Weights of a small transformer language model: a variant of Adam for these matrices.
Each number is 50 + 10 x the weight over the matrix's rms, rounded and kept within 0 to 99. Layers, rows and columns count from 0.

# layer 5 MLP up, 768x192, rms 0.0655, rows 192-291, columns 64-95
61 53 44 52 58 43 41 56 45 38 54 49 31 37 62 33 61 30 41 39 47 55 60 56 48 44 55 50 50 56 44 38
69 53 49 63 57 41 50 63 48 42 64 50 70 33 41 58 64 43 51 59 62 54 52 43 63 51 47 48 56 64 65 56
60 44 59 55 37 56 52 65 41 52 41 58 55 56 54 47 68 35 65 63 52 37 48 56 54 34 47 58 43 40 59 58
47 57 37 48 57 63 49 39 53 52 56 49 64 42 48 59 56 71 59 60 43 56 44 54 51 58 57 59 48 42 54 57
38 47 60 50 58 66 38 49 45 52 64 62 46 38 50 46 46 52 51 48 69 50 47 58 54 53 54 58 63 47 61 48
56 42 46 27 55 47 41 58 55 59 42 37 41 61 37 39 56 43 40 40 50 49 54 43 48 25 46 42 48 47 59 48
52 45 53 51 56 63 40 52 59 45 42 67 58 37 37 36 66 48 60 65 48 40 46 56 50 59 63 51 43 42 61 32
26 39 47 56 40 61 57 49 56 55 60 43 47 37 51 44 50 53 34 42 42 51 64 54 62 48 48 63 47 53 48 58
49 54 63 30 47 36 33 64 59 57 63 43 45 39 57 39 65 44 51 60 43 41 41 54 58 51 42 46 49 62 45 69
38 45 50 47 52 56 46 76 39 48 42 40 55 38 60 48 53 56 55 58 18 37 71 65 55 61 37 55 61 40 52 24
46 41 54 48 42 24 56 51 46 47 46 48 63 40 44 54 63 44 57 45 79 39 55 58 50 38 58 51 47 53 71 36
59 45 71 49 19 63 48 43 45 54 44 54 56 57 59 68 54 40 44 53 55 52 44 41 45 53 35 49 51 41 52 56
46 43 48 49 37 53 51 59 47 43 52 36 38 62 54 48 37 30 41 53 39 43 53 59 56 48 34 57 51 65 49 49
55 52 51 54 50 53 47 23 40 42 50 66 45 54 46 54 42 52 50 54 47 61 43 57 47 53 50 49 46 62 58 45
44 43 53 66 55 52 40 65 75 53 62 51 64 47 72 51 60 50 47 50 67 58 38 35 66 41 55 49 46 54 68 55
66 64 68 47 62 60 51 40 56 53 68 59 55 39 49 56 45 52 51 52 48 38 48 78 48 54 45 37 53 59 46 43
47 31 54 47 52 43 63 25 47 52 59 31 63 59 37 34 45 49 48 48 34 42 47 52 37 45 41 65 69 66 56 49
45 39 31 54 51 40 42 35 64 37 51 38 59 38 58 50 40 49 55 55 47 55 39 38 39 63 44 49 44 49 43 52
51 55 69 51 39 42 54 46 68 39 49 46 49 40 54 52 40 55 52 47 56 56 49 52 29 58 44 39 40 50 77 47
57 40 47 66 53 54 39 53 57 47 71 45 50 39 50 41 42 57 54 36 41 59 39 40 42 49 44 55 53 35 57 53
57 46 63 53 35 63 37 57 53 45 68 43 58 48 57 41 64 39 56 49 66 50 39 51 44 32 52 54 66 33 37 44
35 50 49 53 58 44 43 60 47 44 52 41 49 65 52 42 34 34 50 48 34 49 43 46 41 42 41 50 44 49 47 53
56 40 49 25 46 50 39 39 63 40 69 55 48 61 57 45 61 53 34 24 49 56 73 64 51 42 44 65 50 60 49 43
55 51 60 46 64 65 59 64 50 61 55 50 45 37 46 43 64 52 46 42 51 52 44 48 53 52 54 61 68 60 47 60
57 53 49 61 55 74 37 34 55 31 37 66 51 47 50 61 48 67 64 50 50 54 60 40 54 64 43 50 49 42 40 50
55 61 53 42 67 43 36 48 42 45 61 40 50 52 37 45 59 44 72 37 42 47 26 35 38 40 39 56 47 62 30 46
64 75 65 59 46 61 52 78 33 51 40 44 47 45 52 50 71 51 63 47 61 44 55 57 46 46 56 43 37 55 51 68
55 37 63 50 46 58 51 70 53 46 45 55 52 34 45 47 61 37 57 53 48 44 56 49 60 44 61 43 30 39 53 62
62 56 55 52 53 47 39 47 58 63 65 56 49 62 50 49 45 47 51 43 58 47 57 54 54 51 53 51 55 43 47 46
38 47 48 43 69 39 66 30 54 47 56 52 39 45 52 33 61 42 60 31 48 79 39 46 56 49 43 52 41 47 48 47
60 45 52 35 59 42 55 48 41 68 65 59 57 34 52 45 56 57 44 46 35 47 63 45 63 53 51 59 43 56 44 41
59 59 58 47 47 55 55 58 61 50 41 55 65 46 40 52 61 63 36 59 47 42 64 19 39 34 52 35 51 60 44 49
69 48 41 43 40 52 47 45 60 45 55 35 46 49 56 64 42 49 46 42 58 52 54 53 53 48 53 47 33 47 58 45
57 33 41 53 49 47 59 62 52 32 45 33 51 68 39 49 50 52 53 47 37 49 46 29 42 42 60 43 56 24 49 43
55 71 33 58 37 57 51 48 59 27 67 62 38 59 33 40 23 35 46 55 52 61 65 39 49 52 54 42 54 64 52 56
57 50 52 45 65 54 65 43 36 54 51 42 43 48 39 50 38 39 40 59 39 62 54 67 54 50 53 39 51 32 58 41
59 47 81 61 54 47 44 46 61 40 51 46 57 40 39 40 43 45 51 52 49 57 37 56 52 40 40 47 51 41 64 54
54 42 52 58 54 51 39 63 51 41 53 46 30 63 54 58 35 43 36 53 48 65 46 55 36 58 50 50 43 56 60 42
51 35 52 56 47 47 68 40 51 70 67 31 52 66 37 55 37 54 48 46 44 54 50 43 40 53 48 50 51 63 40 37
30 38 65 44 43 59 55 69 43 49 38 43 45 45 36 56 58 51 50 52 37 56 59 62 37 50 35 36 46 39 58 50
54 55 54 63 29 40 65 41 47 47 55 52 31 42 59 44 56 37 47 69 36 37 52 50 43 23 63 59 46 64 50 54
52 52 51 54 16 63 65 48 57 49 62 47 42 47 46 43 40 75 46 38 55 54 64 47 45 38 45 47 57 41 39 50
50 54 51 71 45 52 50 49 45 66 35 50 35 33 61 48 55 40 46 51 44 42 48 49 52 46 50 53 44 53 48 40
39 49 67 37 47 37 43 46 45 45 49 58 38 51 49 52 53 64 51 64 63 40 55 53 50 37 62 40 42 39 67 47
47 69 40 44 41 61 53 34 55 59 45 51 51 61 47 53 50 46 38 52 67 51 53 33 59 48 71 43 52 60 48 53
66 47 48 61 57 47 59 47 33 63 51 42 40 58 67 46 42 44 32 58 66 48 37 48 46 66 52 41 55 62 61 60
57 60 50 45 44 42 47 46 66 44 42 50 54 44 50 45 44 65 58 36 50 30 59 50 45 54 53 56 44 41 40 50
39 49 60 57 47 52 35 60 61 37 48 62 52 50 46 53 43 53 53 49 48 55 36 49 47 57 59 55 34 46 54 54
55 42 62 60 41 35 42 51 71 54 38 64 37 50 40 52 53 62 41 71 58 56 46 53 41 43 44 56 41 59 33 38
45 62 62 49 37 36 60 37 57 52 43 58 52 42 59 34 48 60 62 49 48 57 73 38 46 45 54 50 45 57 33 59
37 50 57 57 45 54 39 40 36 55 26 32 43 41 43 44 70 45 60 33 56 49 66 55 43 44 70 60 56 31 40 68
55 73 62 64 50 45 58 51 45 43 68 56 56 47 46 47 79 41 31 44 58 52 42 53 56 50 47 60 53 51 41 55
30 41 48 54 71 48 41 54 53 52 40 45 50 51 48 53 49 44 63 51 36 53 46 57 36 58 49 61 48 43 62 59
53 43 54 47 43 44 58 50 51 47 52 64 33 49 60 58 60 48 50 45 55 54 64 50 70 41 55 59 56 53 43 50
54 52 49 45 43 47 51 61 48 52 59 43 42 73 50 56 44 36 59 64 48 44 43 56 52 39 53 45 52 37 47 27
36 56 54 46 52 50 53 26 38 45 52 56 62 52 60 47 47 45 63 63 57 49 64 35 46 37 67 54 54 69 44 55
62 55 59 49 48 83 37 38 45 40 55 66 43 45 65 51 43 51 66 49 64 47 50 50 63 30 53 56 34 62 53 48
67 44 53 43 68 49 67 58 53 71 51 66 46 57 50 47 42 51 76 52 59 49 52 47 56 70 40 48 61 48 56 42
52 54 33 52 58 57 58 65 68 59 50 52 46 46 62 39 45 58 53 49 50 46 45 42 52 49 65 48 59 42 49 41
60 42 41 52 59 57 49 72 41 53 62 38 38 50 54 54 34 40 70 47 41 59 54 44 44 47 50 50 55 50 51 34
45 49 71 53 44 48 47 47 58 44 56 48 47 42 52 53 52 48 48 51 40 64 60 58 29 54 37 52 46 39 63 49
46 54 41 46 59 47 50 56 60 57 33 38 54 40 73 57 45 50 53 43 50 43 60 41 65 48 52 37 57 51 48 58
57 64 49 48 59 45 48 41 62 53 46 51 43 48 53 59 66 60 59 66 46 66 51 64 71 46 55 45 74 34 47 65
58 53 71 61 56 41 58 53 68 73 55 58 54 65 59 55 64 43 25 50 59 46 60 45 57 36 58 37 59 53 48 41
44 72 36 40 56 32 37 47 46 55 51 34 55 37 48 67 43 60 44 69 56 63 58 50 33 56 57 43 61 56 50 39
49 46 57 64 57 55 50 54 49 58 39 59 60 51 31 43 42 48 54 36 72 46 34 57 56 45 64 43 56 53 39 39
34 47 78 50 34 57 44 38 46 43 57 48 52 45 41 04 57 40 46 52 64 65 45 61 54 56 29 52 43 61 53 56
43 46 39 53 45 33 52 41 46 39 56 47 52 45 30 46 40 52 47 47 67 53 63 47 48 60 52 58 45 44 53 46
35 56 47 54 50 41 50 52 49 56 63 61 46 42 44 38 49 52 53 46 39 58 40 45 50 47 48 64 57 45 70 38
46 42 65 52 44 51 42 56 39 27 59 52 59 51 65 47 61 28 44 41 61 59 48 56 56 49 42 58 43 54 46 41
59 54 52 51 44 53 51 41 34 39 52 57 41 57 66 48 50 41 58 47 72 58 45 50 62 36 66 50 35 52 33 43
36 53 54 62 15 55 46 72 41 57 60 43 45 37 55 46 58 17 51 54 45 37 36 55 27 35 53 48 41 52 42 60
60 59 60 43 56 38 43 48 45 67 54 59 50 37 44 46 46 43 61 34 62 66 45 48 47 42 50 41 45 42 50 41
58 43 60 49 60 35 46 37 58 57 55 49 36 67 30 43 37 44 45 37 68 50 35 34 49 63 33 52 68 48 56 50
47 51 57 30 39 47 32 59 55 51 49 32 47 42 48 49 52 70 53 40 47 45 48 36 47 56 63 43 34 43 53 69
34 40 49 33 42 45 39 58 32 54 42 73 62 30 51 54 53 50 65 49 65 55 54 59 54 44 54 50 31 61 59 52
51 57 38 65 45 54 70 40 49 41 51 54 39 43 45 64 31 48 30 49 42 35 58 50 59 53 36 65 36 48 54 35
58 45 57 59 39 72 62 57 47 45 64 47 42 52 41 47 52 56 66 61 53 47 58 54 65 49 41 63 58 42 23 42
39 56 45 47 51 69 41 51 39 59 53 44 53 61 46 48 39 58 62 47 37 29 48 54 59 48 60 66 59 43 47 55
48 58 51 46 35 66 41 59 56 46 63 54 37 52 57 50 62 69 64 49 39 54 51 53 48 54 42 53 46 54 53 50
43 44 48 41 40 49 56 56 25 55 58 65 46 53 50 54 50 33 49 56 62 59 47 47 50 57 51 58 41 50 48 55
46 51 37 46 43 43 60 24 36 66 43 40 41 51 44 65 59 62 52 46 50 50 57 60 36 67 52 47 45 51 64 30
47 61 47 38 64 59 45 41 24 33 52 64 34 37 39 59 60 45 50 57 42 67 62 50 70 46 44 50 40 52 60 37
53 63 49 33 33 32 51 42 36 66 46 59 58 47 62 48 51 64 60 70 35 40 46 55 45 39 54 44 50 42 55 57
54 46 50 47 60 60 57 57 35 57 44 61 60 39 52 65 44 46 65 58 39 28 43 59 38 51 45 40 56 66 64 48
56 56 45 54 64 54 37 45 57 51 59 73 46 54 39 58 55 38 63 44 45 52 60 32 58 36 68 48 45 47 63 48
48 50 46 63 37 48 64 55 63 65 62 42 44 41 44 52 42 56 54 76 46 68 53 63 57 71 62 47 59 59 51 41
56 53 46 41 41 44 51 58 66 40 35 46 63 32 49 55 67 42 48 31 40 57 62 55 56 36 70 66 37 42 50 66
57 63 53 45 50 49 42 31 44 33 56 49 34 39 61 56 37 50 47 59 37 46 63 49 45 61 44 37 42 36 29 56
74 48 57 48 39 41 32 46 67 42 51 52 58 57 55 53 66 42 52 49 67 39 50 63 51 48 47 54 47 62 52 43
44 57 57 55 55 49 55 63 26 58 58 59 40 59 50 59 39 61 45 50 53 61 46 43 74 51 49 60 34 58 56 62
52 54 58 49 74 41 43 60 46 25 57 47 66 46 44 51 49 48 29 63 58 56 40 66 39 49 48 39 40 48 48 64
38 61 37 49 41 53 39 61 61 65 44 49 48 44 39 60 41 51 42 53 36 55 60 21 38 43 55 44 46 59 63 53
50 59 49 52 45 46 47 67 32 39 45 57 29 73 37 39 46 59 45 55 56 55 44 40 48 37 63 51 56 43 46 52
51 58 69 49 56 73 47 43 49 57 53 47 39 65 36 57 57 57 44 37 39 55 47 43 37 36 59 50 49 45 43 56
70 54 29 50 55 44 60 66 40 47 75 46 55 50 51 44 48 54 33 48 40 66 44 63 45 41 42 49 30 39 42 55
61 44 45 54 40 59 43 59 50 53 48 60 40 54 46 31 56 55 61 52 47 45 45 37 61 59 58 43 43 42 51 51
46 72 46 51 54 51 48 66 57 50 43 41 60 47 49 69 59 45 63 59 69 64 57 42 35 59 55 48 54 54 41 54
59 51 57 64 51 46 57 61 46 61 66 36 63 26 40 52 29 57 67 44 48 38 55 67 57 48 44 42 46 48 54 52
57 43 47 49 53 72 53 60 59 38 44 52 46 44 62 47 38 61 71 66 39 42 52 39 48 55 62 67 31 54 57 60